Weights of a small GPT-style language model, trained from scratch on English Wikipedia: width 256, rotary positions.
Each number is 200 + 20 x the weight over the matrix's rms, rounded and kept within 0 to 999. Layers, rows and columns count from 0.

# up: layer 6 MLP up, 704x256, rms 0.256, rows 548-582, columns 0-63
# down: layer 6 MLP down (transposed), 704x256, rms 0.142, rows 548-582, columns 0-63
# gate: layer 6 MLP gate, 704x256, rms 0.241, rows 549-583, columns 0-63
up548,189,201,182,235,228,195,207,203,204,191,253,182,193,210,227,189,201,176,195,209,220,158,159,186,189,207,167,161,195,220,215,186,209,179,232,210,217,234,142,205,221,214,227,210,213,181,201,221,225,214,173,189,197,208,192,180,201,217,188,212,208,230,219,240
down548,168,214,191,210,200,186,239,218,204,212,174,165,203,239,185,192,200,182,233,233,215,197,203,198,210,192,183,192,159,208,181,244,170,205,221,225,224,213,194,180,198,191,174,238,196,192,206,174,182,192,220,174,166,193,248,186,229,222,219,204,204,207,195,208
gate549,238,197,175,197,203,214,200,207,201,182,236,145,202,241,214,183,200,204,174,216,215,196,214,216,213,171,229,189,197,202,170,218,209,175,198,244,184,194,198,213,159,190,210,235,205,192,207,191,223,183,182,204,175,206,189,213,204,211,235,173,209,183,224,228
up549,171,194,183,169,186,227,204,219,188,201,190,186,225,220,222,214,199,195,188,186,200,165,201,172,225,215,174,186,212,213,193,215,207,210,207,193,186,186,189,186,194,227,223,180,190,168,187,217,206,176,204,189,219,217,160,201,212,226,239,193,180,184,206,212
down549,190,163,203,226,213,204,162,184,198,172,184,209,202,173,197,215,225,185,217,208,216,221,180,205,187,236,202,184,208,192,224,196,226,221,169,195,232,218,206,211,243,219,218,149,175,196,186,187,205,221,197,218,241,198,211,187,176,203,199,199,208,207,184,196
gate550,195,204,182,245,199,203,198,190,214,184,220,193,240,183,173,215,229,209,220,199,198,219,177,182,197,227,222,192,206,252,213,222,194,204,212,221,179,220,223,184,183,195,179,231,196,202,188,200,180,216,247,208,188,228,208,200,199,212,227,204,207,210,205,193
up550,209,193,195,194,261,210,182,204,192,198,221,214,195,216,216,194,168,186,189,209,190,202,209,207,228,151,206,218,188,169,231,190,207,235,171,188,218,220,209,237,205,214,189,186,194,198,226,194,213,213,172,256,217,251,237,182,213,186,174,194,202,218,185,214
down550,197,214,206,185,200,218,202,216,196,179,188,214,212,196,224,196,217,176,221,191,177,185,195,184,220,185,168,198,237,195,210,196,211,218,172,218,184,190,201,234,171,192,175,210,205,191,232,194,201,207,208,224,192,189,222,152,209,215,248,204,233,221,233,171
gate551,230,200,214,220,195,222,148,212,223,187,207,201,201,198,176,210,205,235,219,183,188,200,162,139,212,155,201,214,221,225,212,209,187,178,227,188,196,205,207,191,163,202,227,184,190,216,188,219,206,208,204,217,201,195,201,211,193,200,202,241,194,232,184,217
up551,225,178,184,177,206,188,174,201,235,226,171,217,184,178,176,210,210,215,207,223,211,196,198,222,209,227,172,179,202,197,234,194,232,183,174,167,216,230,216,212,204,223,153,178,205,164,187,179,173,191,219,207,194,173,194,185,207,190,216,250,219,189,200,213
down551,182,169,199,192,224,182,198,206,194,189,188,218,188,148,174,194,188,177,203,177,203,198,196,239,181,239,185,207,213,191,152,201,192,221,187,192,212,231,143,216,198,238,159,186,233,185,213,191,207,159,205,180,202,224,171,183,198,210,188,193,216,185,233,166
gate552,214,188,181,210,213,195,185,215,195,201,207,198,230,213,219,191,171,227,209,199,213,169,221,194,193,187,200,184,171,179,206,171,213,193,181,215,191,231,221,197,210,217,199,196,198,171,197,190,185,188,184,204,215,207,226,184,185,190,205,193,174,200,211,184
up552,249,200,199,175,175,211,243,201,192,191,203,227,197,208,164,210,162,193,210,205,178,214,218,179,207,190,176,229,197,219,202,221,217,204,218,237,212,235,230,200,197,221,195,184,223,217,181,199,208,223,196,214,190,194,194,228,168,222,223,181,222,186,200,180
down552,221,210,227,205,178,222,233,182,205,213,194,204,209,213,211,190,176,175,212,177,158,206,206,189,182,210,190,173,208,197,180,196,186,166,196,197,209,187,210,196,165,206,219,232,223,231,185,184,204,202,181,209,215,221,207,226,207,194,221,214,214,191,187,230
gate553,208,229,184,192,213,223,171,191,202,193,196,186,211,228,158,209,218,160,209,199,234,199,204,180,190,211,190,215,211,179,210,159,185,186,214,208,189,205,218,228,204,194,192,230,206,228,169,193,182,183,195,197,172,213,205,201,162,176,172,235,220,212,211,211
up553,214,194,238,226,197,201,199,170,204,186,206,228,198,182,208,206,190,200,220,184,219,200,200,199,227,188,184,183,223,219,190,164,174,234,178,192,199,214,181,206,215,191,197,208,226,200,204,223,175,180,194,214,167,198,203,208,186,224,196,177,218,223,224,200
down553,202,197,224,236,207,199,241,201,200,213,245,198,222,194,180,190,171,201,198,205,174,202,183,202,200,211,222,215,204,195,209,226,176,214,192,204,220,186,192,161,198,185,215,203,240,209,211,209,195,223,205,212,191,211,214,228,223,203,228,208,207,193,227,155
gate554,205,199,180,201,227,216,181,221,196,209,207,202,218,186,187,213,183,189,207,178,171,234,178,189,192,191,221,180,194,212,201,187,202,171,217,210,190,181,166,195,216,219,185,203,196,206,197,214,217,204,182,228,191,223,229,186,198,180,223,167,188,191,215,228
up554,202,209,205,170,219,177,195,187,200,189,205,178,213,208,204,197,191,184,219,222,202,203,199,216,196,192,214,206,192,199,200,224,200,218,192,205,195,207,200,170,208,199,208,199,206,212,223,202,238,220,189,178,223,228,192,195,193,205,195,203,174,227,217,192
down554,166,184,174,216,198,203,192,224,217,222,201,219,188,166,199,234,173,208,210,206,192,202,190,189,206,211,196,196,197,193,200,189,204,193,253,215,197,177,204,215,161,202,197,207,210,217,202,211,226,202,236,227,205,167,209,202,236,200,212,168,175,182,185,186
gate555,218,195,210,176,205,235,237,203,205,181,188,203,212,219,212,191,192,168,220,202,190,256,241,185,166,209,215,187,193,209,155,225,187,155,178,171,192,180,194,220,186,213,162,178,209,224,229,189,207,239,185,213,188,211,209,172,207,198,208,213,172,207,201,191
up555,183,231,210,183,187,221,216,176,181,203,190,206,243,193,200,224,199,213,187,195,202,158,206,184,219,222,194,188,195,178,192,183,188,209,224,263,209,191,176,206,218,195,177,209,194,169,203,216,172,183,184,211,221,224,214,169,186,218,176,188,203,184,192,199
down555,213,192,218,164,226,232,221,201,224,206,212,227,186,233,209,231,209,188,204,232,191,191,194,196,209,202,189,193,179,211,179,214,197,208,185,185,179,181,223,222,215,193,172,198,191,170,220,215,188,211,179,182,248,194,211,191,193,194,219,196,219,208,201,187
gate556,234,228,185,206,190,175,203,225,172,238,180,216,209,186,204,194,199,218,197,200,191,196,192,210,205,183,212,205,209,209,223,194,178,212,252,223,177,221,202,200,200,233,181,225,224,184,190,202,200,189,198,163,209,203,212,220,178,203,219,222,220,224,225,202
up556,231,237,195,222,213,188,207,230,180,208,213,176,176,225,220,217,227,177,212,216,212,205,223,229,195,172,203,207,195,202,192,203,193,198,199,195,201,195,200,203,199,223,149,178,228,220,222,180,229,221,150,207,189,245,198,208,206,217,202,180,203,190,174,209
down556,190,214,188,209,213,190,188,199,180,211,198,210,205,198,193,190,149,233,173,202,207,211,198,245,230,163,204,167,193,181,165,189,193,204,184,169,194,193,188,196,220,196,177,174,224,211,183,183,213,168,204,187,228,180,233,186,208,188,225,204,227,170,231,193
gate557,192,226,179,192,198,182,233,208,221,174,174,225,198,202,191,189,211,222,159,227,194,231,186,153,171,186,225,199,231,179,191,218,199,192,219,215,196,210,189,199,181,187,227,207,171,214,199,186,185,184,228,184,220,185,198,225,185,250,213,232,170,169,215,193
up557,181,170,225,211,197,172,230,176,205,189,192,187,213,241,220,150,203,179,216,235,255,166,194,204,160,219,220,201,183,204,177,214,226,182,180,213,228,211,187,200,202,227,185,197,209,186,188,212,184,155,207,176,190,207,172,183,241,193,194,197,155,175,197,188
down557,174,195,222,168,197,230,208,188,196,190,206,194,192,203,214,170,174,199,193,176,249,211,190,219,187,182,212,194,158,170,162,206,193,179,235,183,179,255,226,198,171,169,222,165,218,226,182,187,210,187,215,178,179,183,188,214,220,211,196,196,176,201,233,207
gate558,196,192,180,214,215,238,207,232,243,212,211,202,211,199,192,169,217,190,202,206,195,174,196,167,223,197,194,209,211,222,179,192,216,188,159,209,216,224,195,206,249,198,195,191,206,220,183,175,231,207,187,217,185,202,170,189,225,178,225,207,205,187,193,199
up558,176,218,198,159,170,181,231,211,159,220,188,188,222,195,217,224,217,186,209,227,185,197,188,219,235,195,211,209,179,221,202,192,148,219,184,205,201,197,192,198,216,183,177,193,179,173,207,224,218,205,181,171,144,210,231,209,215,214,213,214,187,216,204,197
down558,173,213,226,205,187,179,212,204,180,199,224,166,171,160,198,204,215,209,170,207,216,196,201,190,224,205,180,184,174,220,212,221,146,237,215,184,193,220,219,186,219,206,167,215,204,207,177,199,221,213,177,176,203,200,215,186,184,185,172,245,194,247,190,199
gate559,197,187,175,191,178,192,244,209,212,183,194,210,192,201,173,177,204,218,210,199,213,196,190,222,197,219,218,190,195,178,230,220,196,161,229,196,212,233,169,212,199,200,178,208,227,201,185,190,187,204,218,222,224,209,198,210,211,190,209,201,153,195,190,203
up559,193,218,179,201,196,167,197,203,183,179,189,198,222,202,196,237,190,221,210,207,189,228,214,175,184,203,191,201,202,206,180,192,224,203,182,189,205,193,216,221,177,185,208,161,217,194,178,209,186,224,209,188,173,214,220,220,203,200,203,186,201,200,186,187
down559,198,209,222,218,219,200,197,189,209,189,181,204,239,210,217,190,237,197,214,223,195,200,187,198,198,187,214,205,184,200,174,230,218,213,157,228,244,168,171,190,197,219,209,170,199,200,192,216,195,174,180,167,163,192,231,220,210,195,211,210,221,211,209,169
gate560,226,210,197,207,214,200,190,220,225,198,205,222,186,215,223,215,164,208,208,252,192,162,207,204,189,169,219,197,185,225,198,189,191,183,196,201,188,204,138,180,212,195,178,206,205,169,221,218,198,225,192,201,219,218,207,198,213,204,204,208,204,192,208,214
up560,180,212,203,195,230,221,192,233,211,228,168,183,222,215,192,226,220,183,211,199,208,205,185,176,180,205,208,187,212,193,240,215,164,254,201,205,203,218,224,197,170,201,176,197,171,204,204,203,183,205,195,182,186,193,199,200,219,187,225,193,191,253,185,196
down560,214,221,220,197,178,175,238,182,208,161,186,203,210,214,182,189,199,186,185,206,223,193,201,243,196,167,207,190,209,216,228,225,206,230,210,205,180,209,221,187,218,193,228,212,185,215,186,191,204,193,170,174,204,211,184,175,210,174,229,220,227,216,188,189
gate561,234,200,215,206,196,179,211,222,229,208,217,240,163,205,179,207,232,208,239,196,184,208,234,180,230,208,184,208,186,196,159,175,208,198,228,171,188,182,226,165,190,234,196,209,216,202,234,163,209,175,186,181,243,182,194,196,188,196,203,253,210,207,215,190
up561,223,227,214,180,178,200,223,196,219,222,218,212,216,238,205,186,224,192,177,224,184,147,215,221,187,245,156,213,194,200,195,193,250,208,199,213,206,202,197,161,213,180,215,209,201,174,205,216,156,221,192,217,208,201,191,199,191,265,197,206,197,209,210,193
down561,210,205,176,181,182,198,187,192,227,171,221,208,227,202,212,198,216,214,199,217,174,145,190,202,212,236,154,192,201,195,199,150,204,190,184,252,162,179,215,199,235,162,218,189,209,170,200,214,195,203,192,210,221,179,191,234,203,191,207,197,227,153,185,213
gate562,211,208,220,192,209,190,213,223,189,174,193,216,200,171,211,202,205,247,220,217,229,178,189,218,178,225,220,208,197,197,194,204,202,197,193,160,219,203,208,207,195,183,222,171,165,183,211,175,183,193,207,204,195,199,183,173,189,192,179,196,186,215,235,201
up562,204,222,204,190,197,175,190,196,190,202,246,197,175,173,176,211,219,193,197,193,171,200,198,224,245,226,199,188,191,178,190,194,202,190,191,230,226,204,213,199,184,194,239,187,192,200,204,182,207,205,182,166,212,198,220,193,211,204,205,165,216,236,238,202
down562,187,195,207,209,220,204,211,187,217,203,166,166,227,230,192,204,202,168,175,186,163,213,161,200,173,164,181,170,219,204,171,198,202,223,187,206,178,204,204,191,215,176,171,223,221,221,203,215,216,211,224,207,194,197,167,238,198,225,231,213,220,173,170,199
gate563,174,210,178,210,229,183,173,213,181,229,229,213,203,219,208,196,193,175,197,221,198,207,200,219,225,216,222,187,162,193,193,236,209,203,202,203,172,176,195,193,201,163,229,234,177,224,161,212,188,187,201,205,183,195,221,217,187,187,206,215,219,208,175,232
up563,209,189,207,209,220,230,206,181,238,234,181,199,225,168,190,250,219,189,213,227,144,187,211,184,199,233,229,166,161,211,192,218,186,197,226,204,206,179,196,175,164,222,235,198,207,199,190,236,202,186,207,157,186,232,208,214,193,187,245,220,186,151,169,199
down563,245,203,211,226,186,226,215,201,227,206,177,229,193,229,230,177,188,215,176,178,180,224,166,187,189,203,191,155,199,216,189,206,193,186,222,200,191,165,187,188,208,166,180,215,206,198,188,192,218,193,234,222,187,199,203,220,209,215,190,223,164,178,199,238
gate564,179,197,211,193,205,202,219,217,193,213,197,206,171,209,206,179,211,227,208,202,197,212,207,215,185,225,202,188,198,188,194,193,175,216,228,234,196,188,222,205,195,181,179,213,227,171,169,211,226,176,191,209,198,181,189,259,185,210,203,186,190,149,228,197
up564,211,159,211,216,203,210,175,222,190,201,191,196,228,184,235,191,216,217,194,229,209,169,219,197,208,173,198,173,159,203,237,186,185,194,204,245,211,223,191,213,165,197,178,231,206,191,186,207,213,194,214,201,174,201,180,221,202,203,196,188,179,204,227,216
down564,161,175,173,201,187,227,198,192,191,213,172,213,185,237,221,163,179,201,205,182,199,208,184,196,200,236,199,228,213,189,168,204,214,199,188,214,193,214,197,199,193,187,181,142,210,213,220,211,182,196,200,198,219,204,206,207,209,200,163,186,218,203,211,175
gate565,257,193,215,215,192,165,205,226,198,160,213,189,215,220,229,189,220,226,193,155,176,183,205,200,190,223,202,182,212,231,209,200,189,210,229,215,213,191,189,209,205,191,189,213,217,190,231,211,171,189,220,225,195,155,199,208,191,238,149,185,210,198,219,173
up565,256,200,195,191,199,206,200,183,233,205,267,235,198,189,210,237,199,177,212,213,230,164,185,208,186,197,193,214,190,166,210,214,198,191,203,178,240,160,218,209,174,218,191,184,236,192,162,211,190,176,207,178,184,229,200,178,157,189,165,199,177,219,228,168
down565,183,192,195,224,212,223,210,191,192,187,184,200,184,202,207,181,200,198,181,179,209,193,166,196,204,187,211,205,190,204,192,179,236,174,180,178,199,201,227,180,208,207,197,195,154,209,188,214,203,242,214,224,239,227,192,217,242,201,177,186,189,211,173,199
gate566,200,206,215,194,203,214,222,207,176,205,197,209,195,218,206,193,221,167,233,239,227,218,180,227,174,220,205,172,218,179,154,197,206,209,157,185,177,186,183,216,180,176,200,221,210,192,184,208,179,198,216,190,167,193,235,185,221,210,167,219,192,209,215,190
up566,186,212,208,190,172,161,201,189,236,207,177,208,195,196,201,150,199,214,178,188,196,167,219,241,199,218,217,151,183,223,211,220,215,220,187,185,209,198,215,224,155,204,203,219,185,197,199,214,213,215,229,220,198,255,197,206,192,217,181,208,192,190,216,235
down566,182,219,218,196,194,189,166,220,196,193,173,216,178,208,145,197,197,176,213,177,212,153,200,197,229,203,192,168,173,186,240,222,210,202,240,172,195,164,197,188,162,171,233,198,187,205,210,186,248,195,198,211,171,231,155,192,188,202,166,186,176,228,183,222
gate567,190,207,202,211,171,192,189,196,187,198,188,204,200,206,203,198,226,208,186,189,227,206,196,235,175,216,212,205,194,221,210,187,212,160,207,187,178,201,147,232,212,224,225,206,205,168,217,161,209,200,196,169,235,251,206,216,189,233,201,220,194,188,195,204
up567,205,174,208,187,175,201,191,189,191,191,201,200,194,176,219,192,213,201,203,192,231,213,185,228,178,196,229,165,210,220,204,185,186,202,194,201,204,212,206,192,197,166,237,196,196,224,200,201,190,207,181,202,239,216,220,203,213,208,225,239,190,150,181,192
down567,184,170,187,170,178,224,197,183,203,211,182,185,222,214,177,223,197,205,241,204,231,201,189,213,178,182,216,198,175,222,209,169,189,215,161,183,196,198,207,193,205,160,203,208,200,200,219,162,203,205,138,181,199,214,198,208,235,197,194,213,178,192,199,192
gate568,174,229,200,208,191,181,198,171,214,205,181,175,198,189,202,155,231,209,213,194,187,179,189,193,195,213,184,221,216,179,165,172,193,207,207,228,198,188,208,203,183,225,217,210,188,213,218,203,178,231,196,208,244,194,197,184,179,169,199,213,197,217,167,206
up568,194,234,202,193,230,224,229,198,165,188,192,207,170,238,188,202,175,196,194,205,191,213,220,193,213,196,242,219,165,200,209,187,195,197,217,224,215,217,194,206,192,188,175,190,200,183,208,208,207,225,193,187,238,180,218,224,240,199,191,188,178,218,221,180
down568,171,236,225,203,208,234,213,194,196,218,218,197,172,224,185,211,218,211,200,234,179,164,216,187,196,217,201,216,186,220,231,178,170,188,176,226,196,221,184,240,190,229,195,206,223,207,216,188,218,200,226,212,208,178,194,214,236,214,243,190,203,216,202,207
gate569,198,206,169,157,193,165,175,186,183,195,204,173,211,200,221,188,212,198,233,214,209,171,227,161,210,225,180,188,193,189,216,189,234,205,214,173,177,180,199,180,199,223,195,189,191,211,193,222,189,205,198,185,194,198,181,200,179,203,195,218,224,182,173,217
up569,184,218,211,179,249,185,188,207,179,203,220,208,197,216,173,176,199,200,216,246,209,226,208,157,172,176,204,207,165,199,196,170,208,185,230,217,223,219,185,182,187,221,219,184,188,195,182,215,180,233,191,181,233,217,207,223,175,196,187,194,198,185,185,175
down569,219,221,222,212,206,209,206,212,217,209,213,189,198,198,211,173,211,200,185,181,203,214,224,193,187,219,168,189,157,190,234,190,202,178,210,241,211,170,200,194,214,208,184,185,188,189,185,191,226,211,227,204,161,157,196,207,177,219,178,211,202,177,180,202
gate570,223,245,218,219,204,181,223,208,159,201,155,233,173,196,199,168,218,212,214,228,191,220,179,180,178,203,186,193,247,216,212,193,208,205,183,205,214,188,173,181,180,218,187,160,200,209,221,187,210,191,211,194,204,201,247,206,187,205,217,162,187,168,196,169
up570,172,160,227,211,194,216,212,193,193,231,222,171,176,230,197,226,205,210,221,209,187,159,211,208,249,176,230,152,194,200,187,195,199,238,186,198,180,156,214,205,232,228,156,196,185,192,196,227,227,199,198,175,208,222,203,183,224,186,178,226,186,219,193,166
down570,213,208,204,153,176,181,180,230,210,228,212,206,217,219,239,206,183,185,191,173,191,203,176,209,185,189,216,204,193,203,207,185,208,206,192,193,198,203,206,209,200,210,191,218,203,178,198,233,196,197,182,226,154,209,207,212,225,192,213,201,215,228,209,198
gate571,190,196,204,201,190,200,197,183,188,190,215,163,195,181,222,204,229,217,217,203,193,163,184,178,205,199,228,184,196,207,199,200,184,164,167,184,198,195,209,200,199,206,211,213,208,201,190,213,210,222,189,192,182,198,200,224,199,173,168,196,187,166,207,219
up571,191,180,202,216,205,209,210,210,229,226,175,230,202,160,168,220,209,187,207,239,192,194,192,228,193,212,210,227,202,189,215,179,198,198,212,216,195,173,193,185,199,225,200,190,218,200,226,209,222,188,160,212,192,211,199,187,177,190,227,190,221,202,242,211
down571,186,216,203,195,210,230,202,229,207,207,189,227,195,211,170,212,171,204,174,208,201,197,178,223,181,206,171,185,213,192,195,195,183,158,198,242,227,208,216,222,182,217,191,245,184,187,188,218,189,200,219,216,221,198,180,169,202,182,232,213,179,201,222,173
gate572,199,208,199,224,220,204,199,193,213,196,217,199,186,176,216,202,175,170,202,240,225,197,200,193,189,211,239,186,214,173,219,205,165,204,193,199,215,181,160,220,213,213,167,206,221,222,201,198,203,214,204,235,243,202,147,183,190,260,217,221,175,203,188,186
up572,192,224,224,199,187,217,205,197,184,191,200,161,231,195,207,216,227,197,181,187,196,189,173,184,173,192,196,182,207,205,221,186,174,236,161,238,192,233,217,191,189,199,142,193,195,221,217,207,192,173,170,205,185,185,210,185,198,194,194,233,242,219,136,191
down572,237,202,198,220,181,225,160,225,167,199,171,204,197,242,197,241,241,187,212,158,179,175,178,165,169,180,258,174,216,205,171,171,194,218,192,199,206,223,171,191,188,205,225,200,181,183,190,217,175,179,199,167,156,171,230,211,219,198,196,218,245,243,201,202
gate573,219,209,178,161,198,185,176,223,222,198,182,212,205,193,230,201,188,236,173,201,182,189,210,176,219,184,174,191,190,218,217,212,156,207,191,231,191,197,177,200,192,205,211,180,193,208,167,167,196,213,231,226,212,205,182,207,172,224,197,176,201,177,210,199
up573,189,210,198,187,192,200,211,227,216,213,201,237,188,206,219,172,218,192,178,202,218,217,205,214,175,190,189,218,172,192,221,170,206,217,245,209,195,209,203,188,156,198,226,199,221,181,196,203,200,214,224,176,167,180,183,204,191,174,204,195,170,194,196,200
down573,200,236,208,222,189,194,196,168,217,182,204,205,201,214,182,217,204,202,188,204,229,209,165,210,197,218,200,171,233,198,188,195,168,180,188,192,217,191,203,177,234,212,200,168,214,191,167,219,192,227,218,215,194,209,205,234,165,221,195,199,194,183,205,189
gate574,212,173,202,241,220,232,214,180,216,202,200,191,218,206,208,207,209,153,185,207,194,200,186,193,188,213,162,211,186,226,211,194,143,197,187,181,216,215,200,178,202,198,221,193,178,204,190,165,218,209,176,204,215,200,208,174,179,176,169,246,206,196,217,184
up574,202,168,198,192,169,204,220,194,232,204,216,202,186,170,195,221,223,195,192,196,198,185,206,183,198,171,234,204,195,191,206,181,188,207,199,206,185,224,178,238,194,201,177,180,227,204,181,223,184,218,190,210,165,186,227,201,221,223,202,206,184,205,200,207
down574,225,205,201,206,187,214,181,183,207,167,202,186,220,188,181,209,222,203,207,203,219,169,189,191,183,229,199,199,206,196,190,185,200,207,189,200,202,200,244,235,198,193,232,217,208,197,210,178,193,211,173,211,171,186,211,194,191,184,200,216,201,166,225,162
gate575,210,191,202,198,203,183,189,201,220,188,221,157,235,234,253,232,190,195,246,206,215,187,223,178,202,205,160,187,212,199,168,226,217,184,214,195,210,200,198,173,220,217,233,173,186,219,218,216,192,202,190,205,220,223,264,190,183,159,207,197,210,193,200,178
up575,188,201,230,183,188,199,167,203,191,155,217,208,221,182,186,168,198,212,167,177,184,227,203,216,199,183,183,204,204,158,251,213,222,173,180,185,213,212,151,208,173,219,175,178,210,219,193,182,192,216,193,199,173,227,185,217,207,227,221,197,244,206,235,246
down575,212,158,212,181,206,179,164,206,182,183,206,179,155,191,184,213,210,199,192,206,193,171,204,204,210,211,193,190,198,199,223,227,194,210,158,207,209,163,158,209,184,220,194,205,188,229,193,153,221,216,206,197,209,222,162,194,224,210,180,192,230,221,188,212
gate576,197,226,183,188,211,185,219,226,170,170,151,193,217,197,208,208,219,171,204,233,218,190,199,205,195,215,168,204,236,178,167,194,204,214,219,173,200,195,244,216,175,221,240,190,213,219,185,188,193,206,223,195,225,188,198,204,159,189,198,191,202,195,188,213
up576,195,231,165,225,242,184,224,239,165,197,167,187,201,199,199,193,235,190,175,185,216,179,171,187,166,206,220,194,243,214,189,234,182,219,190,202,217,205,221,185,192,217,198,180,191,191,215,213,161,217,216,194,205,202,203,177,197,180,168,202,184,181,181,210
down576,192,210,197,195,183,206,241,211,235,202,219,190,202,201,202,202,209,213,209,204,227,182,234,164,154,221,213,179,195,205,219,204,165,219,214,255,179,174,197,209,192,207,201,203,221,171,199,191,168,209,227,191,193,189,149,202,189,186,199,181,172,207,186,196
gate577,181,203,228,196,223,193,192,175,228,196,235,203,182,197,242,200,201,176,242,177,199,190,200,193,217,192,159,187,169,179,194,216,177,251,211,177,182,215,170,133,211,222,171,204,139,190,213,174,196,158,227,202,226,230,178,203,192,189,202,200,207,171,204,211
up577,206,203,211,216,231,210,213,181,228,194,195,203,163,207,205,179,211,168,165,189,214,172,201,203,199,214,205,196,252,173,236,212,220,188,222,217,207,158,222,204,182,173,195,214,210,210,208,222,192,185,175,207,197,171,180,227,202,234,176,195,217,224,199,211
down577,183,180,195,227,215,184,198,223,222,222,208,167,168,174,192,194,186,235,187,199,199,175,169,246,214,214,223,174,196,198,216,216,215,182,176,217,170,182,205,207,185,174,236,200,221,208,179,157,207,209,236,191,191,198,185,179,175,223,238,206,202,231,167,217
gate578,186,222,164,179,178,173,221,188,211,225,223,222,172,197,222,196,223,218,185,218,195,195,147,188,208,177,171,252,184,164,186,180,204,173,195,195,155,198,195,175,196,193,212,201,223,234,228,187,175,228,226,181,215,263,205,190,204,193,225,244,206,193,207,188
up578,160,163,202,202,207,212,210,215,183,211,200,197,189,195,196,195,209,202,176,188,192,235,212,157,173,211,219,197,237,186,205,217,216,160,197,196,211,199,208,188,193,213,218,219,192,229,185,201,209,187,154,167,223,202,219,198,199,198,182,187,191,201,220,237
down578,198,209,223,196,177,170,188,198,183,208,204,192,185,175,238,162,233,180,219,191,194,211,171,204,153,217,171,199,162,187,218,179,254,208,195,156,187,230,175,158,198,186,205,209,209,224,211,193,240,198,226,218,178,177,224,193,201,209,168,212,194,201,204,209
gate579,247,180,193,186,238,194,188,183,208,214,185,189,200,176,214,198,226,181,249,213,216,200,229,171,167,192,202,173,222,199,196,213,216,184,150,223,204,180,204,189,174,205,213,205,155,218,194,221,218,137,194,186,170,203,190,196,211,200,213,151,223,234,209,222
up579,191,222,191,196,224,192,222,221,237,184,177,201,188,219,199,175,218,208,261,209,189,244,202,205,176,207,228,199,179,200,169,198,194,188,205,182,202,200,217,228,218,227,187,191,200,181,209,190,193,203,243,205,197,219,218,181,226,190,207,193,180,208,226,221
down579,219,225,206,207,237,185,190,202,178,203,168,219,200,178,238,198,197,208,187,186,219,201,216,192,179,217,186,206,259,183,231,208,226,194,191,182,203,211,208,181,204,205,183,155,214,168,188,209,194,198,205,203,199,177,222,176,190,238,201,187,219,190,204,203
gate580,193,224,188,218,191,214,157,197,242,197,202,171,217,224,182,199,220,183,209,212,226,221,204,164,195,186,162,184,187,196,183,166,191,185,205,158,240,194,239,195,188,204,168,194,195,248,197,184,183,198,239,190,208,198,208,217,184,175,211,212,220,208,214,179
up580,175,163,245,189,172,201,219,171,203,167,171,232,198,212,208,192,249,155,199,217,259,194,211,190,209,225,195,184,191,189,241,238,206,213,230,248,199,175,162,211,177,208,176,185,195,213,226,180,189,205,206,192,162,208,232,178,191,208,199,196,205,199,174,231
down580,200,192,208,164,226,211,244,183,207,221,210,174,179,204,226,234,223,204,175,230,186,139,191,237,227,238,200,194,195,216,156,190,172,195,251,227,174,228,227,201,192,219,161,232,186,193,210,179,230,215,215,201,166,170,201,214,212,170,236,206,202,235,193,200
gate581,215,213,159,183,176,213,200,182,184,184,193,193,189,178,200,210,184,250,203,188,195,231,187,215,182,244,186,188,211,217,208,189,191,209,202,210,209,171,203,181,181,195,220,204,219,184,184,212,194,186,196,227,212,164,158,180,185,223,192,185,226,161,235,186
up581,203,183,155,220,219,183,192,177,253,209,190,211,172,173,209,256,213,213,210,207,196,199,207,220,221,208,202,190,198,193,184,188,164,190,168,225,219,213,186,200,223,174,194,174,224,201,206,196,169,238,201,186,182,200,186,209,193,223,160,212,188,193,198,228
down581,173,159,222,204,202,201,208,225,196,208,233,217,192,205,168,206,177,209,189,190,176,173,211,222,191,200,195,187,165,199,216,214,197,189,206,211,187,182,215,192,241,192,172,169,162,213,186,180,195,220,182,189,182,256,214,244,198,205,179,207,226,191,184,202
gate582,206,223,190,191,180,255,192,237,159,201,238,215,224,182,219,211,214,207,196,203,186,211,212,199,184,221,236,235,216,192,180,237,175,214,196,188,180,193,219,197,230,203,204,222,208,222,216,215,185,190,196,206,206,202,201,194,222,176,213,195,160,197,213,187
up582,204,191,209,217,198,188,205,215,218,183,175,209,188,204,157,200,202,161,211,234,191,181,189,206,209,208,189,221,191,184,209,205,195,210,238,186,222,215,174,213,241,224,182,184,211,217,212,191,222,209,228,200,190,214,187,207,205,207,226,220,185,200,199,210
down582,214,169,207,214,172,194,188,221,208,229,187,195,187,189,214,190,198,167,201,206,188,187,206,196,197,199,181,214,252,206,188,208,188,202,204,219,200,237,187,217,182,231,229,192,228,181,206,194,200,175,177,207,176,199,218,180,206,190,204,200,232,200,210,229
gate583,192,220,182,201,229,218,210,204,215,175,224,196,199,196,196,210,238,248,233,259,151,167,190,176,241,188,159,183,216,208,199,213,201,223,226,226,186,217,216,186,220,210,195,183,219,215,194,183,205,226,229,223,220,190,135,195,178,206,212,197,204,209,188,230